{
  "num_attention_heads": 3,
  "rope_theta": 1020.0,
  "attn_scale": 0.193,
  "init": "normal",
  "init_std_o": 0.0,
  "lr_mult_up": 0.907,
  "beta1": 0.95,
  "beta2": 0.99,
  "schedule": "wsd",
  "max_seq_len": 256,
  "max_steps": 4288,
  "dataset": "wikipedia_en"
}
Each number is 500 + 40 x the weight over its row's rms, rounded and kept within 0 to 999. Layers, rows and columns count from 0. Numbers have three digits each. The size before them is the row's rms in percent of the matrix's.

# down: layer 12 MLP down (transposed), 384x96, rms 0.0615, rows 268-299, columns 0-95
# up: layer 12 MLP up, 384x96, rms 0.0604, rows 269-300, columns 0-95
down268 110:547520552529518561554454487474532548493443468542507500501561429484503504528521516515592531494518524540555469511484496552479455483489508559466479507438539433573540430512437477492568571478532479423479507442446405544485455512464477496497425485458496470543501514525510421506520510516524436466
up269 100:490491477457479468478520504503544513548481562482540502472468499544565512508539471524536564537531524386489517529510530555400559523530517505497565493510525484433442493481535604479531442454472517506483487480506573512434508574441413480465485471514525521475461468536568471537518495495519586470
down269 101:456505623477443483471433510464563554546446527429503516519460474523544507536504494471537506499474508464529548468504497540592522536491516453468493537558427555485459523577495548508486495503540543456474513437553499493536477456491546544507526460433554557541500520521492484476479466463518453398
up270 092:454471488563500503475476511490449392547472473461467475520454510490446494529549444429469521574476422496551467498519535525527488467466521528548504458425528386500526480505457485463519478411457494517485527471501482584519452472527452479547463472544511534413487485526545513451471567488475472522
down270 091:525544492483479423515547483502492499384459496509530552508424479419500565509479484516577498435526522519485457469429542436510531536517470498483471508543463558443485513602558562567463547517493579467502510455451503484529504461583549487439460495521519513544511506466453508525518486522516507501
up271 103:491497431563535490512512449456587480519516593515525561394496484470531484530504524497507539556462457509516556523514516524430563565588523508453409478440460505529501512528406443473547501503486556573506485468456514495478567453525470462472476467495525519515488472496517484511555523470513459513
down271 095:572432491520422471541452459483562514530465543551523515474565496518529529504525552566489502510482523535505497585481535584550449532488597483415476469515408468560480400492486485505487508479508452515563494514459498513501526514508507510571471519451474524526487506453548459472506438439522536494
up272 091:453521475500574498468555469552485516541544494524481487532419512542517549480500452431490545397446484549514506519542525455488546500465449467548490561487577446520500470598474469476505520536418491457607423525500525535451516453463502513518496463482483542479490522527527484502465492520437553462
down272 089:501511550534449477510452575444500461521454490488465542494562539488481456555562520540505474588558480461518490456435472532524522518506541521458483460455425508496520602434528512543512503440509551501422554428451482458527426483558463518548514542522519475562480507511428496522513488483479460536
up273 087:543461486434513512546482526538538502501514514515458510463488495537541532481563485525559495540518379470452543552568568518408499495546500467466448521461481443496472512530484498511530513524507492548552558512500506496472539473426559459438496488492418410422509449500486530497487475473591551506
down273 086:533519483460550441521393478493539490477492458480500477491495518512497578492511458479454509524540542489584501522506492481476463502408501490495494479459579537477531489514485478422469557443604530485506494508507484545432523481479467494531400465518450526490450442482535436432484529414486516572
up274 096:446520521525495413492437535517470498412475483492490487436564455424487549534577427466440511524484490525487505530530534496518546459535567525501526513428437479455525427496469528537472514491469569490536445401561529456461513511437432496499456531546521528450487530489482456471519502467477509510
down274 105:530524516505406464552513468491431512501569488534478494474515500458510524526484562510485483559550557443470492474454450527565518605519522565525512452500540544505545510492586486506513497425488482486515467429530536563481515482504491589518450548520500498400482495532500538492525446444504476585
up275 104:456470547573468517483544461511474447607471480516490547526485495538543455475496453522501499522484424511494471454486443531471561464493475486480476546475531478541514480481545498597565479535501536550477490572476489512576531510466448527504513593505536450432442576484562569489488526568498471490
down275 104:535559478533519502592527521521472505490517459506506497525547509517512463543562505483408554535567529525490518540441525528517454534467503492541493471526450474528500495602472513438478444477523379518477508492501492492617501489507576453589440514517511514461552577500482527500493485471547468473
up276 097:529484531492473537515477478504535534500501526513484549338479450525496404524454497509524521461489446558461488457466475474473557507508524480531587490459501526507537489554489510515501494491484607530504482508507523506508578507477540478434528470423526554507420499440511520490483540468519538607
down276 098:565533490465437507496483490429487510522478501496504460440442559463536536525502432536510572561439536507486534472586460562489465567542488531538432519573442485483525500515478485494530506446527491582516492423490521451522516515521502512505419571485489469406564490465519498501520484532436492445
up277 105:433533512495461491458456586449463481545582438486458560531473462515517442468511488495452549511535437428441529476487504508512467487544518471491446487526525517553496550509471533469527511507467545494630592466522519526471557465472507531527466498479532552515504538507598540524503485420506498477
down277 125:447519539558474451519498457518470509499516514574550494489458481466437499510432464464467477458568504508559517572425469513534571553433530490527505522476454508437494501550553518432429451499523485514421441433474499493526595482481564526535514478476530523507548506515493457502468452483577454474
up278 100:476526494547552496559584511564548429497552507532504542515526512571478426530550482508548495455458489420478511465544534545500453491478523579479497459493516487548538503473525473472485505474501513512571583527496438535431567462488551544494454449448529520503546535433439439527552546515506464486
down278 103:463430465496510475524441489550448515469447511457435557555491533465493538496476471467456545513517480520536516498475505503481474512471525481542436517514508470452537469492507484491468497446503585510484406452426570543506504594509549417534455565485527454514400440533531482451454493469563481473
up279 092:557487489532513437445603499519489509559461413516467590469508449532491481409439479465490441484463526479512502459519483561443561476489541504498553512441474535533501523569503499586476479467468500519488416534471481479445494520463504475542520560526507438516412527468494446500464514536529483493
down279 100:601479499427509473526433423430453516487440499531465461494429441492555531582491470473430523544518520529539489481518411561442496537504527512507501420512500544505486515478576536480551501455461492513522529438458488494538562510522494510467470475495426491562436458486540510535543509480473522481
up280 065:462568478515489497474519462498480502515503469520552495561513405492457472511459444504495498536546493482512530434480476575486528461438443513462536517473468530449480593571478545457411477478409429541504475485494539461463474483527482497547496549471547531412574464454528425490510468461530500491
down280 072:462469480493551527455443566462515527466499413517468491517563508518551478513544529547449471523510493440430427477524507537479510444529546546471558500516520414582502537424472495543594454500489458566527529553493496473531457480519460468516469473576521464496532562475493535458552535552472514504
up281 111:462479465528476475471399517505481539521515459496490498440489473493529490418475413505510486495474459549517459518445523511493573531518530570492545478476538529491401481450487570479524524459496496511580475514521499534528585442476571472474527533583490463445479486513524552554506580578518497456
down281 113:517460590496497484559497452467485472468461408496448464487428446570477475468510538533464506528513528541465517436431551522518480512470554537481553489509461510536461492543514459495560456486490522559411540490485534497515514548555516513549567478535481520456525475390405549504492543511508530526
up282 106:515516451553574501491564489532538465526544455520486447471515425542483498502526486521551492471521466536482425484405448511542504482473639523423497541516493507521482573522465496495452498425478509438530501566438554457482450484519484479543494526537495539443465553477510532479457504460505478565
down282 100:519493493457453534438459535516561511483461510501563536458579576504502575445526565455461518487461565452501488497486523471510494486574490453515467483475570533453491463536513500463494528525565494477409495512526457606498547468456443532479491432503482475535484499484482414451527479509517565434
up283 101:486525506468598527516520550627476509462496508487457490544495401495483465413458461513479493457528515483465534528531485543504478552423503513529484551483540492460494487542529591462525517561431518452466473489515562507442500540455502525566447532495458455521471475499450535545468526454427493488
down283 108:510466530572502512492487523478492496476583459594573528494514493445442493533392469501436499499543493521557499513416497440570502518455500465470523469499468519488497504501552467471405459506478501486491411506484482537556575471513585568521425534489521541464449529538523498508461473498528504497
up284 093:485436465475478497468514511489482495486599462485491427490514535500502439544497454431498529474485505480488521546463568438473496517496535524511546557535477449578565491527521380471483506523512490468563468487426548496405544565440477462500437511497477490512456494558463487478465545488483528586
down284 097:576489499494532562549476571426529484577450554454506469478491537536448519503549566460484455520499555516478476495561417461448464527519528490381446486601547478489496521460496523552483463516512488489505568529522521472473490569528504517420503483475504469528484552511536537472479504561455482490
up285 101:499503519459465539518532587421468462574495449471441502441436515548532512447424450466570510473564557522489491527536507497465541438508482501519515473545591499515484572528515512474525513503435541573489462518452402530491475467543514507478509556502466524485580517519545512426486524513531514487
down285 098:511481509533543501601486464537518536436495461534479483480460498496466521574544472496458540445440445483388516486485529523521489547515421509589460466473540498509480484483529457511486462418544464453465536520513505519532522590545533498538454576432484520519528500559516451524489443460530516439
up286 099:537498465526537471518535490529464442551511529464471497448508515531534513433515444503515589457482528498493484462547530529572599517437487472459515478571466469419523526534563590466532523419478470465530413503498475463492512507465456504446521559515520476441542511448480513519524546556474447453
down286 101:483482485512502428523532499523524612509600474530486538490481475467424488558513472483469448498586436510557493517492487558500547478495467536552478495478459525588457520507521492458497483497485505477445559508580557437502505480540517511480501433476542523524430444510487526479382492453537492527
up287 090:447520479546487459505527546501496505447462461438513465509515492521543455494477484525546444540508515519520486463526414531490515478580589502410542558477432498487450590550508441518517535508461524597498520469537486484463450475497437457513506554453511471552508515476516428583513458486491430470
down287 087:544545578450449544571512491521448484481489454508548507497467537552504525529492499516467507512417465485440438500566601408466472485499417490518515496551511503449493444538581486493468516512430517469532533534598515505566583522505542500510525458502493530412497514490510509510454526516491485500
up288 066:534551533506470547532488448511469509572571524548547521593550518481465479516471541541448492527575499489504544583496529457519463537488455486508526523576469561542548478464503546446460566533567404568497538500553518486462475505531520503552557481491474542529477452444488475517483440491490482440
down288 070:535458455415519511456501545477557510481462501441480485463515570532448477456527558554532494543430525473464459419588574541502478455569449523470514508445533445544485537492420528537582509545459499521539533549484514503487457488506435474487466513523481456462534492488500526466542530584477499516
up289 092:507467394456533472488564531445483437464510412549505519476492404517514500494499497547491460478507416493526451501534515497526450430480548517472594484494507492418455514477520430552534394461509565495508527551486534482468464462479533473547506494476498449504455535523505471515513545494487577506
down289 090:544566496465571468443540484431539504487489494485532492549537436483476564528492565470432452523497466547475456555481503497486511499449560471496450505505565417478557561489504501506512474536490436489437560522433458504518513519534557518516553468467481542476465535491413538562428480440484512559
up290 089:500515453434500525529527545463538513454511554520497488480484448499472525487489511491512494506473423547475466502518466527497469485590572560446447583473479486532454543495482496549534442525486509476472446583474492511537469511479388540591485576523517485525464564458591482462472584515492498511
down290 087:520495440475478541439538469520555510503571481441557473529500414526520544449476450461530567523502517463503615459447489507509488503547481502478442528531505428448486574480425494441454534452463534529577533509522493504505494489490492511557488465518445483424492525444544483553512490488458471577
up291 096:480492497448498504469580481485554534471525465518475483449487478485466519486544504539517435436486511518485491492446417538442494587469512535469494507444513455513403510512499439427530461534446489482539519575487435466490547555510477507528367532511483503495509505458502456414524501501449478575
down291 093:578560485538470478481505504529476504485489502480453452478450552445486569522413434513476529528523546417610462494546495447491507451518463487467478509547491491495471487480485438514495509529495542530550541528513456455470525504534465471489491588496461519496481453524399492539549467406481486592
up292 090:465501514506538455523425496523521532524555540553544528550478554475502517476529513455497511468476360537525518455494483529543492390482475500505494481486547431461508541547475506575466469538460526530475459481442539568443488431483536435488411504504484516524495552488508491513535589519551528499
down292 090:465506444505483475476580514513551523558523506481520520514468580443431458484496485483508554512468493488496490527530473447463519485456464484516519453484497410517464512541574531519515590471526456449426451369453529524526467470459542492481423529542536512508525505535487503514481606463469541486
up293 081:492452461495433416557498533434486504474527455473476510471406522434537530462538516496493444507493451449516552484478419483447531504457547531491516436557545477509416582528567492565532468535464460540552508488446459525479512503516445507486480436443484542549493508465488542491499566533535535506
down293 088:438542490497498514497524429508495543418550504534484527509532466542381489576492503461498504565487458525517469520490566521525536514564523434514464579422485492502518488515516482487476539456534537500487510492509453542442537499486480505470493574565508486505456443519516480570391436445524432475
up294 084:476472549531512494546529529467519493461486517432484539478466492472622569483397462506522460525500524506477530512587482485488473511448596583528477502464476503562440466480528566464437536521409498548527458476507495427553494499536465468483504531497494515533506491454437507480558492550456499476
down294 093:515485525497497496449508516521533525422481506527459495507571520498348440533597495458484539518435519519465495512514576511498533483545490478492461570525518514475542512498479446518562547480534502528484482510494477499466512532477446445436473537572446455533513513543489531439513485381554483531
up295 095:429490463489537474500476459529515542433480575505541455492446444456514471469494502482500517513529557538587472550499494428494543459551499485458484539523536407532465492531463466502477530541453489512601514492580617526451531480477501424481477534495491492464565539484539558520509525483440510518
down295 095:526493472430479550437476542532524488583481518486562483599502425547487509508491374517544540478556506497546516447462473465557507520529551465482445503482498531499499493450510483468556486475445441534431501506490577497485495553473517499541536404513472472505559515526504506554523537459464481564
up296 104:470483528551517516472491557495583437444498479545510429550543522464511494488534456553530551444519547491498502463505496469441520436532488569472504508500494515427515498474556575480465435411448539492462515432537494450483506469494549468526501534503417482493494509589561584553485449484524483532
down296 108:455440451565459520529479465540487543477503525560465535536530496469467503549465501506479456480465479529441441483447490504564443514480464461529480527468426572479481473567491520545504510510559512491482433495428510472511471432478645542496584538441463466520481462439472494511523486502507460456
up297 102:459384484486482511516555491499475498504478434451417444465498501459521469449516537503559477461490418472521496541545546502457574431547567535504497553510502441494469490474538519513474505519477556488501485500512493490428604492505441408543478529492476506516445469503506525438474474420457524546
down297 096:485536620511501515453511471555516544457503512513479526474532484416510509486522473515497521529544586547450616556511504500507517510509505538509489498539484493419451459487513470524456485502558509486512487467445457541536510521422477500503490562532546569505487572563476441385481520436504488482
up298 116:504436492539559429455562537577477504523504501506498469494416453478482479511479410486527503534524516420435469493494522511458459502484493550488489499534458439503516477580541439468497479502482450448510512576462451473567479469481504521501519444473502442428555479524442517487509543528546471615
down298 116:562491552500485469484520541513502562549498519483446442529566481508546407507526482624475559587532555458456566501430529495472468557525514525516491454495425419508537460472501535478460484480449499444475569512490447483519534508458549529573490479474496451545525489487500515469465519507546474478
up299 100:509475506504521450395500476546533534489484477486537504503512486519521507476526476391538524481531495485450489517535448534476520516479498494472529489539478537466473550538471554645559460536496541600570453537497558534519470491510426492485518535541484522517447538561554532459577509543468536537
down299 098:476506516560576512422478478522454514476441572496453513470538405473523469461528540544502535494603575419527550478477508513477575578515542430486461455498504528580559506499522547541518499532564539514505491464494550462488534539569533531485468525550501536500464499502511456526479517520500455534
up300 089:510435503473482467488532459509446506507495511521487513468451533517575555457464525530489523501448468512504545468506425596510591427446476511501471476538461504539416537522503567508464523529442479573589429520516483495482480473499505527557396543489478450515483597487528546496484491534474499530